{
  "num_hidden_layers": 9,
  "num_key_value_heads": 2,
  "intermediate_size": 512,
  "vocab_size": 8192,
  "hidden_act": "tanh_gelu",
  "bias": "none",
  "init_std_qkv": 0.0442,
  "init_std_down": 0.0104,
  "optimizer": "muon",
  "lr_mult_qkv": 0.4,
  "decay_shape": "linear"
}
Each number is 128 + 32 x the weight over its row's rms, rounded and kept within 0 to 255. Layers, rows and columns count from 0. Numbers have three digits each. The size before them is the row's rms in percent of the matrix's.

# layer 5 MLP up, 512x128, rms 0.0979, rows 436-485, columns 0-63
104:172108142135119155159147079122131093122107140084128153131133099142119126156132157121127156119118179095119094165181100076081137115090085115160078124167101082088129142108119085100115162159106103
082:111135132098109120160132126083135107115141146095092099119188079073069096144090109153111156129094130103194110148132133137141102197141165135139108125112143103142099198122194129064126148151107150
096:120097126128148107062120064085139120148128105140142110141140129191169160096088135092197145109111113154119186160161158141111105086122175101129116121128090117179104136194084110119140152151110153
106:158098085125152148110130073133145107127120127107096145117107145192100164164173105087133168083185136137111127117169121139143104147115092159082126153149159199043146074135118149124146127146167107
108:213111165064142105094140176123093145091101106097079094076118110150110072101109095152160118110176203127141124107174084091183124147178086127161127133162155156046122113113131140093159175140120162
105:168056132117074149166128090124124129082121152113118164085134112067141172065142147064181102125174100156081144114118108165117138129171055144092100150113094185090137104099111098093132120165132153
129:121094116086083102141151136105171167119156094083086086133115153084135124115112165170179119065181110121181154115120132100170108056128166080110129101112092154086139151110122142092178122181099090
088:108118104104112144104118171148107133125123115156070137226155132150072149100084074079162142151151134163114122136136144121151137118098091143117137159107135113187129088165069109074082123129187110
124:125059111173114165134159175127083086087110120116131085186157145081114122174165159169170147059130152095084096122133147099115164161157140212111151096130091149099074170103157109127101157073116140
124:125124163145093127123100205123140136113119084186098073114094162174116124130148127111149169117092153083104110195114139113140114152145119166188083164079101125178151104160110110155115170117143122
131:130147112117129105126146147095107162157089059104075138071101148092112132078168114139163157163141105128179200144168104137150113114133160118138081155159139153121164101155044083145180168126059165
096:170122127107165119149103101033116180097169127094103179125126101126153122176139083156147097117080094129202101172094093138154130143130107114156180160145142133063179166100075112120139131146090141
113:107196116163115126118134122118092123061176108144162086140178155143142088150116166128116126103118150124143080157131172110133117083178144106123148162158084094133137148130212169100088092144128118
102:116148138151150170126119182113134146145113099124096122080131103147118101149104148127109096147122124098132150133118138077120133120131058102146115146097137158091120125191146172112108236122148096
095:138169114108161155120094113100163152149148130100116098083146135135114125097107131113128119070140054153174113073145123116132131149173117117176120120094142139089153170083127096132165201115171105
116:156059132149159163106163103198146112139139121168110113084134173134159081180172084127142124086139173115177179144128094108151165124143121118092116124115062140117112172143139119088162132077140168
116:064161105120113088121169092076110106116112121114148121160132174120182083161151083111144140054172144183112143138108129109120115089120156142115134173164180054110138095175146117089144155074147100
091:176119121174086132105116091066108147086087170094167158153111125129108082128134125143092127142119103148067213130163180102108138124159136131160146134135132154083133144112086114189110085129147164
116:093178142137149120103140118056136112082185140173061119121099124122099076088175111152146084100082133118164108140080176139136176108163147111167060140119172128165120113111098133178124171158150109
103:094102129093111082145129149182099129156180172103121120144083119126163171123173145101165143110097131137094170142133100078101118118141115135109106142089096126114182137163145174159133141211154144
092:119108114091083087151138127119098117163122145107136150170132109092124103075115096069168151106124142178149098132153148126166104127150097124164148136143181094091171126138117109108113157122140142
088:160092150126114122116097092135085181152174088075077103142087112132148176133208049144141119133122098121092124085129148091158096107113114126156115161117097098149188095157205118152109127180146147
094:159138127096087179142079118117108072120181125185133103134106102124124169093101157130084131127136079132144084134126136148111110135098132207119128194162123122120108105143162079100116104116090148
096:113167082073145136141158183133113141104127116121151203136094145125161182144088095155130116137200097149086107149136170147160188072123113105171174113124154161111103125143168165141114115100097111
111:106094102094213191139138121098125071181155143214161049113176150138104169165123145095140166102119109113097080147211092106158134135116140120140132143138099133112145159160136097111103123133113182
084:135093112126094088150064135130108171046157070108118133165111108113087206092111106126142086130089133129124159146151148151152166082164150081147102154138130103099127154161102135146144135048123141
091:176145131139115056138152149099101088131128081162142104119123162156100125112135098105142086142214164054143180104132085112168122128147122138174074150143127149102168165159144142144180148151111131
093:103200077150137190158091177108174130090091149118147126125139137155090075118122112095153117108103145152096067092148128119105153127163136134152125165135141099111104125081179176101076136098067144
096:114183132071101117114176167114089123102162177122085107160120085084088142117168145093158172152167146159136101117030084197148121140063109128098112125171139095098107136164173131177146120133148181
090:152154093135098114121164067093158162093153177119141103121106148141115126043129109105172186069102148114103096131106138099131137117206189108105119110104162165117127101135138162121098127106108148
082:137169133158169138138137159138142147149122097154076155110101159123059084138212106128114143117153060113094132141132118129205134085156131110142113120145088199107093160050100166146152083108141122
120:166105127188099171114129129109105162162156096126062114093042150116071130100115120169133173196143107120127136159152118149132177136101075100208096149181138144121129107174074097186120109137167149
091:111174087100133096162131134120171172123188051070084158151152168111104158205094088070105142125174091037145112146102102135119125071149136143121067161135117168118115124134094150134133166178110141
094:131139153097111113109108095159070171108097163085070132121089035077164138128109120136118136078132139158090128086118145154094174158165128132164143135150127122141139169179172104119135189121137110
085:087100188106132100158150088079092099108107123107081104153146123105098107100095122152150168089175093110125102134161028126084135049209197097172138119108128122114147175083166148097133097163130099
102:102141107198107171170082148144052142128139114151082123104161125108137117150088153119150099098186178098174169118093139086166090151134108095151120117099119103123190141164087138171098143125133127
089:166161101138132133141083137188138136149103143185098113105121111134119116151132166113142160174117177102105155126194092137137164085174097137136167101125180144114120113185148133060086083020134090
087:070144118132106120167145133110075114134133079109154094087126082067126059124139144139119160131093117167134139082140129137110131119118139079195116152126128134133153186196159116115173125074183115
112:058044127099125146127184135104149162199098170136121080122137118072156131158108118092126141087123056146091138140115149108139099142146167098109121170145170147097162172137140172131103160096129119
085:139172182139119165163093139126125126076133058151155170100051133173156117153151144060113133124086122139125114107160181155056157115121076185131127065141105132101079128123137107146111100138143177
095:147186175120111117109163119146087123139108084131173135174142088152120086164173136092128149144131118137120157151171135093176089112043113052124134142163201124102171105165162137128135096129108142
099:110099129156111140087116103099156109109069117124160142164154107142137073144139082089157067117149052133140115112083168085112160143127126104120111148086175147138095124129107145127078149130184127
090:080158116124167124096106113171089112163117097114141181119115105117170134122138122077080108167144112101097153105128122143111048110114185120109076161145172152062145114168105103144207171177118116
106:130131155153086180117100068125112142086130168173103104165157112174149072125127094101089154066113120157105157065132164206149160135118188087107142156154084164086162110116154135110085101163093147
095:047132146188119114109151130132084067127130103157090112067104140102125128119181198111143152113088148131183116149165156141147112124202099073075153124162131096117139137158109102125147142138164087
118:170110080143168101127134132116125163101072097126068118113107090164162167177063113124148119138161203128127116096190111112148107133134124102119131129100121198107138091133047160166159181161109152
109:118092133162149180180111114123129131134119117119156094155185138093135165144127129142182108103111158070110093079088112070137131141197138167114106114144093127119137114061130077157029129108139142
092:104118116135130147114136153131115129137129132131137096153128071122181071158117136181150089138125143121090114158113117105127168114162144129212154160152097170159104109106135113192059055061114154
129:151123170107129153084136177061111086101159130119078130141137124107094127111090139158150156091169164096067106128107158181132143134199105173155089175131093174152151111083165138123099127101107098
081:128163131137142104177110086179083147121169110130163103119103086137131130193180105140110100081101093095130154101135134119133124115125179180106112151128114123132079124150149176137129102079144093
# layer 5 MLP down (transposed), 512x128, rms 0.0709, rows 436-485, columns 0-63
101:131136126128159131179180066132117089109081157120111124163099142124113058136149139133136112124140059185140112106051129128114163136175111120086181175063086133096118118143139162126148098169123182
082:107125179112186135182152129184166192142110135101054125089104156159113116058182146116105080173120135160149099182134157166125140087097169102104233139107103109162159083139123159146123143092160118
094:116142127070129184145144162131078145103134122122144145146140148100147075118141104190116173147134142089144147131082164083135150165146103122062132159163172118130118155086196116121125193104168060
118:168083085172143128148069099130183174156139203110131070161068094138056144100162136106158106067138161145147124137118136164081144135112146172144131171172155077114140128110098136132101101128202103
101:109167123206118144141122142151123110162115105085127187194098101171148110135139161122080173180138096166071125177114151155093162063166125153162126178093166145099164092132112098167087106128164180
112:107112090040065175149120108083149122178137112188136163145085156130144113109128101173131102137125062132168140156107178103108139163142082118114085117202136109165140125129211094159072178140117100
108:144164130154122111161111098110155101120115168076102091142120110166144123113079121130144120076143117145092087118090139116131094101113090134102155163166172078129110114161136177155096079100129111
096:084149118181151138035164129127132113120136086093111151138134129164078150165129118111150105147174093144110128163156176102113146067100119095128143137092101092188157113157056130092127195176156127
116:012112180123150098099111156136161158169146079115121107146120191156141070101157168089122123116079125099145174159127116161114101108126127096153082121108141108156190084101180116107099142148150181
125:162129098116116120111175088131151100125096185142182181169154143145147112085124137162125095120137148156127100087172081109141116080179172120067183162184152099111081129134132115080110090081100150
122:136076095047126110116128136107097126105109162194141084128150124117148189138115161067139121112103141100160110076195107095134106140099086152150146121142095142195147154126098124112131188095146116
097:138136110115160131105123139167181171143109179131136115074132105151113140084149124141094112161167125110036184131090134097088039126117172147133140129106086145171103137173069145130124092088127076
103:157113143126161125177123147073179133087146153192131158131181102113188176172080134135148141153162131117132104174117139145181125144088077142148057118105064129162131105120156194152105122096101147
101:121051165137117064135164099100118157173098117127131189159118133112168140133150141146131098053156133146116116131188099173148164100112156150092110109160155113105139156089085092178092106116172125
098:142143129125103106114127155124119071110109116125205156161126147114174192152139134170177143186073118154073092160108155103109183120085114146093070157142086117117168151101092133123077136192113185
110:088169147169136129120077131118102129105104162094171113129123152118122146113082072168145155151121166168062104180136134107181118164128101137059069068143133089114122205178143177145108126119110112
116:123161188187114141123123119131088123096133145090157168130123162129127106181109131106135140118135106112161181104124078141139126149178154092104085126130087126152157128076159140103178177039087106
093:090156100121118121114067142089132116144123145157077097150088169093119149181135124172135074116163109120102143091193104127138112134150099076132129146171108153104091152088095136178167089145147174
093:167096132135094121095094207203086150170142079140210135087134072162147133129172117107070112175100170175122101167147155113136138105128124105096153204167131129118131143151174163107129126065145059
088:087135103133102157084106200123102158102149167184130122157094104102140126166075136096130104112088146170154027111115111078169137117106154168125108115156125174080091119097136077082142114164119126
100:122148111152165138114136083086123120188128075140080149079140132125101161165094110150176113187204143175118117133136125112146135153115131121117122136117102109040087123203126092132139199215117143
086:123074103127110187112148127107097103094160109117164113203141199108187089168147114140128133132190151162139081124078099107162147125148134150128141134158148125092070143041145099183118110170122133
101:163125128153118108153079154101124096116111180070183150182102088178103112152218080136130062145112146118124092090159154092145134047194192152181093134110122169132141122091068170136117123089161133
092:146162141142122155146113120184127086157103179191127149096147118090149090163144110111141130135051081132141115164127066139071093139161093120126115130190149097172092139132131127136148177143106154
101:123131160105131103084174198143137138079069078099159154198182148114162168114193111105109097143122083172105136145055086141105087085099155082141137111145113127136063153119158119082155114129120083
092:143161181153135134085167113116173069151081173149077111092106116097144073167172115152146110192146086155174115114123129119119190139151112134178142090112121172110122183108104142114152172137136155
088:159069181078164106074135118120139107121093158100102102155126124136129114161122095103121126131111076144176105140151138131132154116129153139074159129091109109133130092138131158112142048133119139
093:110112092146129111123141053097087150196162120104076120114117122102120175098112114158106142179133108063174157137130133124171133137084108149082149152115144152138198139165080101176120132184157104
101:106037125151112115197175170170193155105093196117187137120092190113164163152113128105108168115151173127099171138163129132161111077160141141155103066089155094177107132176125179141102099099113121
099:101113124072127135175123042118126134112128130083116131155101136075138132156131177151127101140115157158132112095087147148161134126136130124165158168168208055137083140133184076130119144112134154
088:109108115163136138137130087131138105104150114149176159169134088111160180116060086184181145112134104140118185087132133116142153084160101156071143104133162113167109122146130075114096124130141197
105:133145160076106130115114180123142175131147133097093115120067117094143121131148130096125150155065104173138162110133127183126107151179183122147078089185142132158046108147166100136091179134114125
088:144114170113099097138139147130120130089149127163084075131147119136080106165104166163112109128141158151129148141179138133138134099088110163110174082098084168164147123164114198086157083132123113
095:133180177168131158081085151152126115145162208142079122153146101132118124122109176154098145119102116092129155116129137132104141130084159196161146100113111171112110113198118102155127173154151138
099:150167163144171146179116117156063132077173168109101097068176153148103091090139163107120136110125202218156151127156138076165127113163140148153106143161150128179091119123084047138178134095101129
098:143141196150167120142136070149107117118118116090108105151140178107144145139125185160145154116171123185123049105086062144086131114128112166066166127112149103074121110086139129114101116143176114
081:113110115139115094168179130080152136130165120131098153140146102108110148071135113167153109098160104122116171188096133115126177099193160116115105086120148096106071142128125097170146167204147102
087:160171112146190137141084070126073133158126134088141133178152081141123157163086159183112118138131041173073180080123096121123105121119080106142152141174182118144170182124128127096099108080118159
104:155136123089096098166138142164094107132131099142175166114148115154150102126138122196108100145111098140087121089164125151099114101119175095131099125141089144121115128106075118207166170142151096
085:132063125124093074148174196183177138140128152140150137130125152086140143133118093089091157166092119107136115144102135114115136099154108155103134119066095126139117159029102185084117155154137174
091:134153147076123136171146123131190133083201140162098132150167138127117139176096127117192113169111120095112182128091096113092094119147174133138091181117122088110129130102121108085123121093116088
105:048144126104203089137164133121109119168108072066111085117174164148145099185115186092120109141130090123145142142120159145115163175079097078192158202161112126124139109117098097146091183123113087
090:163134130093152116121104125111081121107158092080085130150102125064149100138081179138103119136075193110112180098095141128108204166123151085121153150135166169133176190139150135193125083136178135
106:163151090132149092098145133072081100150160165122122131157145116081093110174144157091136131118181141108142166126069060114128074118083137178157104145166136173144106176147091154157129195103117105
099:109108085177120135106162105117118075129143149126082149207145161141113115155103128123098152159084111160105136188122156089097064127104128146094201114136105160127112110090124149138134076142102140
117:155162179127171126229120143157111085086127150156145066136101154073181162133130117127108093153125135083118065078149154099100152154160138088110166100054077151109102150138116133169081142104187138
102:117150161104185060127150111132124111168098068149166112140086103134124083137133181143139128175141121111072156170179096176139145097150107103145109151097174162148088133169163139112123137146110183
091:082129115126144117072147133140129085110124117127165142073157109093128166166138170166143141174190099147105155120117137126145119123089085121095094113118107185198170168094104115088127157137107059
129:113160158066107114097107119134082167214197111146090172106139188142110059179154127134089117116050132135155157151127150134102151123088139078152129146108119163170112101104120078172151154164168118
091:092080107171157160144151120088122078129160154076137127136159096171113122186183124141106037170128099132083119121132147068100188122097144143130180158130145159174121096192134201147091125102142095